Part of a small language model's weights.
Size: 14 layers, vocabulary 5634, 24.6M parameters.
Training: a variant of Adam for these matrices, 5893 steps.
Each number is 200 + 20 x the weight over its row's rms, rounded and kept within 0 to 999. Layers, rows and columns count from 0. The size before them is the row's rms in percent of the matrix's.

# layer 8 attention value, 128x384, rms 0.0307, rows 53-59, columns 256-383
102,228,210,227,150,194,256,200,157,196,187,187,159,222,195,184,196,220,231,199,203,223,199,218,202,225,197,212,201,220,157,206,189,210,218,200,163,176,207,184,213,198,230,202,203,194,201,232,187,177,189,199,221,236,205,214,216,185,195,202,210,198,203,216,224,199,171,209,224,173,199,199,207,188,249,221,246,200,215,206,198,175,218,237,190,202,174,209,225,249,210,196,182,194,195,193,207,198,206,164,229,162,220,197,214,178,200,179,193,199,192,224,167,210,195,224,202,201,216,202,221,197,165,207,228,205,151,209,160
100,178,186,190,191,198,184,208,206,222,217,184,209,175,207,197,205,224,217,187,215,197,182,202,169,216,228,194,182,166,206,200,209,200,188,221,209,235,189,202,255,194,197,184,185,213,202,163,207,195,200,216,219,187,206,172,209,230,210,209,178,208,190,210,190,171,216,213,205,182,229,178,199,179,204,181,198,224,172,236,194,201,180,200,233,221,199,180,211,191,223,236,199,234,188,192,212,200,232,166,196,190,211,199,216,211,194,162,206,188,189,173,198,210,203,156,208,213,208,178,221,210,210,224,196,203,206,225,175
094,209,199,194,209,213,162,183,209,202,178,199,241,208,231,224,202,189,164,172,191,187,221,211,191,217,196,202,205,193,234,188,211,211,231,167,170,219,193,212,173,191,193,189,192,156,218,211,233,174,217,194,184,197,190,163,196,199,192,177,195,179,206,192,235,186,223,241,208,224,168,181,147,196,204,221,192,181,199,192,184,208,212,215,229,207,200,188,169,211,231,183,196,213,212,212,207,202,157,193,167,197,218,200,206,201,196,191,169,227,232,204,215,203,206,169,209,203,197,240,218,201,178,187,260,178,200,221,211
098,246,223,205,214,189,197,195,204,212,205,225,224,216,173,196,203,201,226,186,182,198,181,171,190,228,201,180,190,203,230,200,199,210,166,185,234,209,213,182,182,186,201,165,203,222,223,180,182,218,214,202,224,193,203,186,173,217,205,179,217,220,187,177,168,204,164,213,200,191,214,229,168,180,214,193,223,219,206,207,174,190,168,181,224,210,229,192,191,190,204,208,201,173,226,229,190,230,160,185,209,217,220,199,163,219,203,185,190,167,194,173,208,197,213,226,172,212,216,206,212,194,244,220,225,227,179,228,189
102,207,215,210,187,173,209,228,202,182,207,186,161,179,206,186,192,178,153,222,199,190,201,205,165,199,180,199,222,208,182,181,196,199,211,222,165,198,218,213,221,196,189,233,189,194,176,220,185,195,199,195,247,256,207,175,187,227,229,211,209,212,203,186,193,193,210,194,240,248,220,208,211,223,220,214,181,177,175,203,259,207,185,193,213,162,193,229,181,168,222,193,190,216,186,175,194,187,209,148,216,213,189,191,204,216,215,196,203,217,226,235,189,197,148,217,224,186,177,201,213,183,209,176,195,216,172,173,191
105,194,209,180,196,195,207,200,185,195,217,157,176,199,171,196,203,197,241,217,183,209,206,194,179,195,210,202,204,230,218,208,206,217,257,189,175,193,216,155,190,204,201,194,183,192,207,201,183,214,169,216,232,197,183,197,224,199,201,158,186,228,228,195,183,176,215,192,169,203,251,215,178,175,164,191,201,198,182,193,194,183,232,175,168,187,243,200,186,202,141,236,199,214,201,197,234,177,195,182,193,144,196,171,205,190,205,167,189,175,174,188,173,187,180,237,173,213,211,181,195,168,212,176,167,214,240,202,196
101,223,235,199,205,150,198,220,194,205,188,229,225,231,182,208,190,227,197,211,223,165,170,184,236,196,191,169,220,208,190,196,212,205,217,205,225,207,237,181,201,194,169,184,230,209,206,219,259,193,187,228,210,217,226,182,197,209,214,203,225,207,190,175,176,184,182,206,202,211,183,179,172,218,214,211,194,231,207,197,238,182,226,163,165,188,188,185,195,202,205,253,207,213,179,195,217,210,227,191,167,186,208,166,209,199,195,212,187,225,168,242,202,199,210,198,232,188,185,175,220,187,190,215,144,198,180,216,193
# layer 8 attention output (transposed), 384x384, rms 0.032, rows 53-59,181-186,309-314, columns 256-383
096,230,246,233,187,204,218,183,200,206,178,200,190,217,210,178,207,220,217,259,191,233,212,189,232,205,219,217,227,207,235,188,167,204,190,221,178,192,173,190,222,257,193,189,189,225,217,175,190,215,188,185,194,203,228,211,219,222,162,237,187,200,195,172,196,172,207,221,183,175,197,206,211,181,203,200,221,184,197,219,185,210,170,179,219,184,201,214,192,178,185,210,190,171,244,203,246,218,201,191,182,228,205,239,242,218,182,196,199,189,228,221,192,165,185,190,180,213,181,207,199,197,175,197,182,192,189,217,225
096,207,195,190,232,190,233,190,202,171,177,203,198,207,198,183,191,208,232,190,190,193,210,194,216,219,231,201,205,230,233,230,199,240,184,173,166,191,168,194,224,168,232,174,198,179,190,189,206,192,197,217,198,249,198,206,198,191,191,205,209,221,221,237,197,161,211,185,223,208,194,227,240,209,217,176,179,233,214,172,207,213,175,231,174,228,215,216,175,214,204,217,170,203,177,162,197,203,203,161,211,197,183,190,217,184,190,192,213,228,194,187,184,190,204,217,210,198,171,174,168,192,182,217,201,200,207,167,200
093,171,193,194,232,198,235,207,207,207,217,195,186,166,245,224,203,238,219,205,177,202,205,210,201,201,222,195,186,193,194,234,204,209,217,190,165,220,189,195,216,214,213,191,209,173,175,179,202,199,220,213,188,216,196,212,200,189,205,222,210,200,177,215,192,176,201,207,218,206,198,205,235,179,176,234,172,220,173,187,197,184,192,216,174,197,229,183,193,216,213,188,187,187,176,176,224,199,218,219,166,169,189,198,186,178,199,185,203,162,223,179,186,221,221,185,196,222,185,174,201,187,235,223,187,178,202,180,191
094,177,199,158,237,205,188,189,189,191,193,214,208,203,223,187,184,228,212,218,197,245,172,211,173,198,183,206,197,168,188,229,192,186,219,211,224,232,195,182,251,218,227,200,207,217,199,187,190,209,200,195,196,227,203,195,194,186,202,199,196,202,204,208,196,220,180,194,179,185,253,198,191,199,166,214,181,188,165,176,200,233,192,185,199,196,151,227,158,204,230,157,183,204,182,196,208,217,203,184,172,206,203,170,212,238,194,228,182,219,206,181,225,174,211,215,192,193,203,216,211,211,212,227,208,171,200,191,170
093,170,173,190,247,222,180,229,163,210,192,214,210,189,209,172,211,174,221,200,174,211,217,182,209,214,206,184,188,159,193,201,189,207,231,231,213,193,204,192,202,226,178,225,257,211,225,207,206,232,195,205,197,211,212,215,157,217,184,210,197,184,198,163,182,179,167,221,219,183,211,186,240,188,242,164,216,209,195,218,203,214,173,184,205,194,186,203,229,213,148,212,218,208,204,214,198,186,197,185,221,228,195,212,201,215,187,206,218,187,220,225,228,253,211,227,198,204,196,220,195,176,167,218,172,192,215,211,203
090,246,221,197,183,198,165,191,200,177,234,213,198,191,201,155,190,190,200,209,206,184,185,232,194,187,207,224,217,212,188,207,202,217,183,220,187,184,189,199,183,194,198,211,217,203,182,202,247,203,172,214,209,197,226,206,200,203,199,183,231,163,188,216,217,201,180,206,186,200,197,170,190,193,224,263,185,202,192,217,173,198,191,189,228,192,167,193,178,176,261,216,187,173,205,216,182,161,213,192,215,232,225,200,224,223,197,175,187,188,216,188,188,193,204,222,178,203,238,189,172,191,155,173,212,195,194,179,199
095,236,220,213,209,197,204,215,199,255,222,202,171,213,197,213,179,189,180,201,180,207,225,189,215,201,219,207,183,206,237,191,179,238,206,162,191,203,181,196,243,205,219,203,216,200,201,183,197,166,199,219,185,222,192,175,225,184,187,207,153,187,215,221,216,171,205,209,206,212,206,212,190,234,199,264,223,230,227,206,196,211,193,207,208,197,169,180,194,160,211,193,200,197,210,189,204,165,193,211,244,205,195,234,192,200,185,207,216,202,214,182,181,206,203,229,192,196,220,218,168,236,210,160,194,214,191,194,223
106,205,205,191,207,187,206,192,217,241,179,188,207,171,213,229,188,206,204,205,201,222,176,186,216,188,207,182,165,177,234,213,202,145,209,197,198,167,175,209,198,194,201,209,193,222,199,212,206,242,177,175,212,198,201,191,208,211,139,212,194,201,197,159,224,155,183,199,157,211,200,183,200,220,179,160,225,202,179,180,217,220,184,154,209,177,181,184,169,197,240,189,221,193,209,200,207,244,231,217,213,192,213,227,199,214,218,198,212,178,182,171,210,211,196,198,175,171,187,206,208,214,219,223,211,184,191,219,152
100,217,204,238,220,218,226,203,209,178,156,213,225,218,211,200,231,153,221,208,163,231,176,219,168,206,190,190,204,211,227,205,218,243,218,189,182,186,179,185,228,219,196,199,212,218,225,195,205,191,199,182,215,189,249,201,210,214,208,199,196,199,198,226,189,217,216,218,185,172,224,226,232,189,218,186,191,222,199,215,204,177,214,226,192,219,218,189,187,189,211,215,224,235,165,157,176,209,193,191,227,227,173,152,221,194,171,175,200,205,206,210,243,214,213,231,209,247,190,164,202,189,216,235,214,194,191,187,192
095,220,229,184,194,164,200,189,180,192,189,189,189,189,213,215,159,184,163,179,164,198,158,171,198,203,205,193,209,207,176,201,198,214,203,202,183,190,237,216,215,187,210,194,220,188,184,179,228,202,232,208,196,200,217,181,207,178,199,193,178,192,179,196,216,188,195,193,177,181,205,188,176,239,174,223,190,189,190,184,140,177,211,228,210,208,181,214,211,195,190,180,212,187,191,236,202,199,195,179,188,183,187,217,215,190,200,177,172,193,186,197,176,176,183,205,176,232,192,203,187,187,216,225,223,210,213,178,172
102,198,210,214,192,199,168,214,190,206,189,185,212,232,206,183,210,172,228,213,165,211,177,219,180,218,206,210,187,211,178,194,161,218,202,220,195,233,219,185,198,199,225,169,199,196,205,203,209,203,192,215,211,195,216,188,170,210,218,206,213,176,209,206,220,220,192,231,161,224,210,231,189,170,212,189,160,171,206,215,189,195,196,208,210,199,193,196,184,177,230,201,190,220,216,201,225,202,198,151,210,243,183,201,185,205,184,192,241,208,241,201,170,215,193,211,246,198,212,183,208,173,226,208,198,217,195,188,201
104,189,191,190,197,207,192,231,213,238,230,188,181,205,198,232,165,199,155,204,210,201,227,175,208,213,183,195,193,187,194,182,226,196,208,202,192,215,174,227,234,187,234,196,230,225,176,202,183,194,177,186,199,209,187,210,205,195,209,215,158,250,206,172,174,192,167,187,181,206,201,199,225,226,197,181,187,202,197,178,205,242,184,188,237,204,202,190,212,197,198,189,184,178,209,184,164,178,175,231,189,187,199,217,164,242,200,190,199,169,185,176,224,226,182,187,202,209,213,208,210,205,177,237,176,204,176,229,206
109,208,213,181,189,237,207,231,221,191,226,189,199,166,222,188,219,212,236,222,232,216,217,213,209,185,212,177,188,199,203,220,200,202,248,177,203,225,176,202,172,216,206,195,197,211,234,201,183,196,166,214,192,218,194,211,221,208,148,184,241,182,203,237,227,177,236,202,174,201,191,184,206,195,216,237,225,228,230,202,193,229,207,199,209,232,236,210,167,216,195,195,210,194,218,203,205,212,210,205,176,214,224,194,190,220,233,219,204,193,202,167,203,202,216,189,197,196,212,241,195,224,178,196,191,219,178,228,220
096,198,196,194,207,156,201,208,156,208,222,212,211,177,236,201,171,202,201,208,202,193,193,210,217,199,194,175,176,208,227,195,191,212,186,161,208,212,168,202,172,213,230,186,182,167,177,229,194,202,181,199,187,178,202,216,193,211,198,226,249,213,220,230,205,179,173,231,177,168,200,194,181,214,214,190,216,194,210,210,231,150,180,181,215,201,200,228,168,212,199,212,226,179,228,213,194,208,189,194,187,167,197,198,229,199,192,192,187,188,187,221,231,221,195,204,216,151,225,234,213,177,234,221,221,211,195,200,156
103,201,234,236,209,201,188,200,220,179,172,183,194,222,195,180,226,166,183,187,165,209,161,199,173,174,188,203,203,182,197,165,187,219,199,174,190,230,206,213,219,207,198,182,227,160,208,201,196,209,173,190,205,167,232,200,244,201,222,182,191,209,202,199,205,181,198,207,208,169,226,259,185,189,205,178,163,191,184,217,191,211,185,242,203,195,197,186,193,237,201,220,260,232,198,192,167,209,188,227,217,226,205,184,214,185,229,196,202,230,180,196,188,239,221,200,195,212,207,203,174,221,243,223,186,212,248,218,195
097,231,213,184,192,182,230,201,196,165,216,161,188,196,214,215,191,176,185,220,177,235,195,207,187,195,174,193,203,175,198,185,205,178,207,220,190,183,213,196,173,188,221,221,208,181,202,171,201,169,191,194,224,204,205,186,184,221,220,172,200,186,201,199,210,197,205,164,179,181,193,191,202,197,217,228,229,187,197,213,196,191,250,214,219,210,212,198,228,205,202,200,215,175,178,225,222,230,202,227,185,184,169,223,216,214,213,207,220,198,143,228,182,184,194,230,157,200,213,197,179,177,188,215,202,186,225,204,213
101,205,193,199,210,204,189,201,230,167,175,200,239,199,192,175,232,165,211,200,194,210,221,196,170,223,186,168,199,180,160,201,219,166,201,214,164,233,215,227,157,190,198,185,233,206,216,225,198,214,195,198,222,176,198,213,174,205,193,207,214,208,223,190,215,186,225,158,182,232,203,225,220,172,203,229,194,220,224,206,182,188,197,179,211,192,184,182,204,197,225,187,218,190,213,204,184,208,198,172,213,224,178,218,196,209,182,182,213,188,215,196,183,185,207,203,187,197,231,182,187,179,204,237,208,222,206,155,237
105,197,214,208,197,193,223,207,214,219,199,205,193,186,205,239,192,189,179,216,195,173,205,177,202,176,212,173,200,212,186,210,219,209,193,193,183,192,218,216,203,201,210,203,197,226,172,201,163,229,189,227,205,191,188,203,210,178,196,200,177,224,195,184,167,174,185,193,173,208,200,188,198,210,186,230,182,216,176,164,165,217,197,206,231,195,174,200,242,172,169,173,192,187,198,197,220,173,208,224,206,202,189,196,194,199,230,188,192,201,173,217,185,224,207,219,201,191,228,220,195,191,153,225,194,190,174,204,204
106,210,191,172,209,206,164,215,192,233,224,211,197,212,175,171,199,201,248,173,235,208,206,194,205,174,180,196,190,229,172,188,199,224,229,185,210,203,177,194,171,210,229,182,206,224,195,237,165,226,193,185,208,226,183,209,154,223,173,197,220,170,198,213,202,186,235,220,214,213,221,187,211,209,201,234,187,205,227,210,206,224,203,182,190,228,253,185,201,212,203,205,206,217,206,205,209,164,186,238,177,209,210,204,186,214,189,231,230,204,236,182,209,187,188,173,208,229,169,148,200,230,171,225,189,229,185,226,178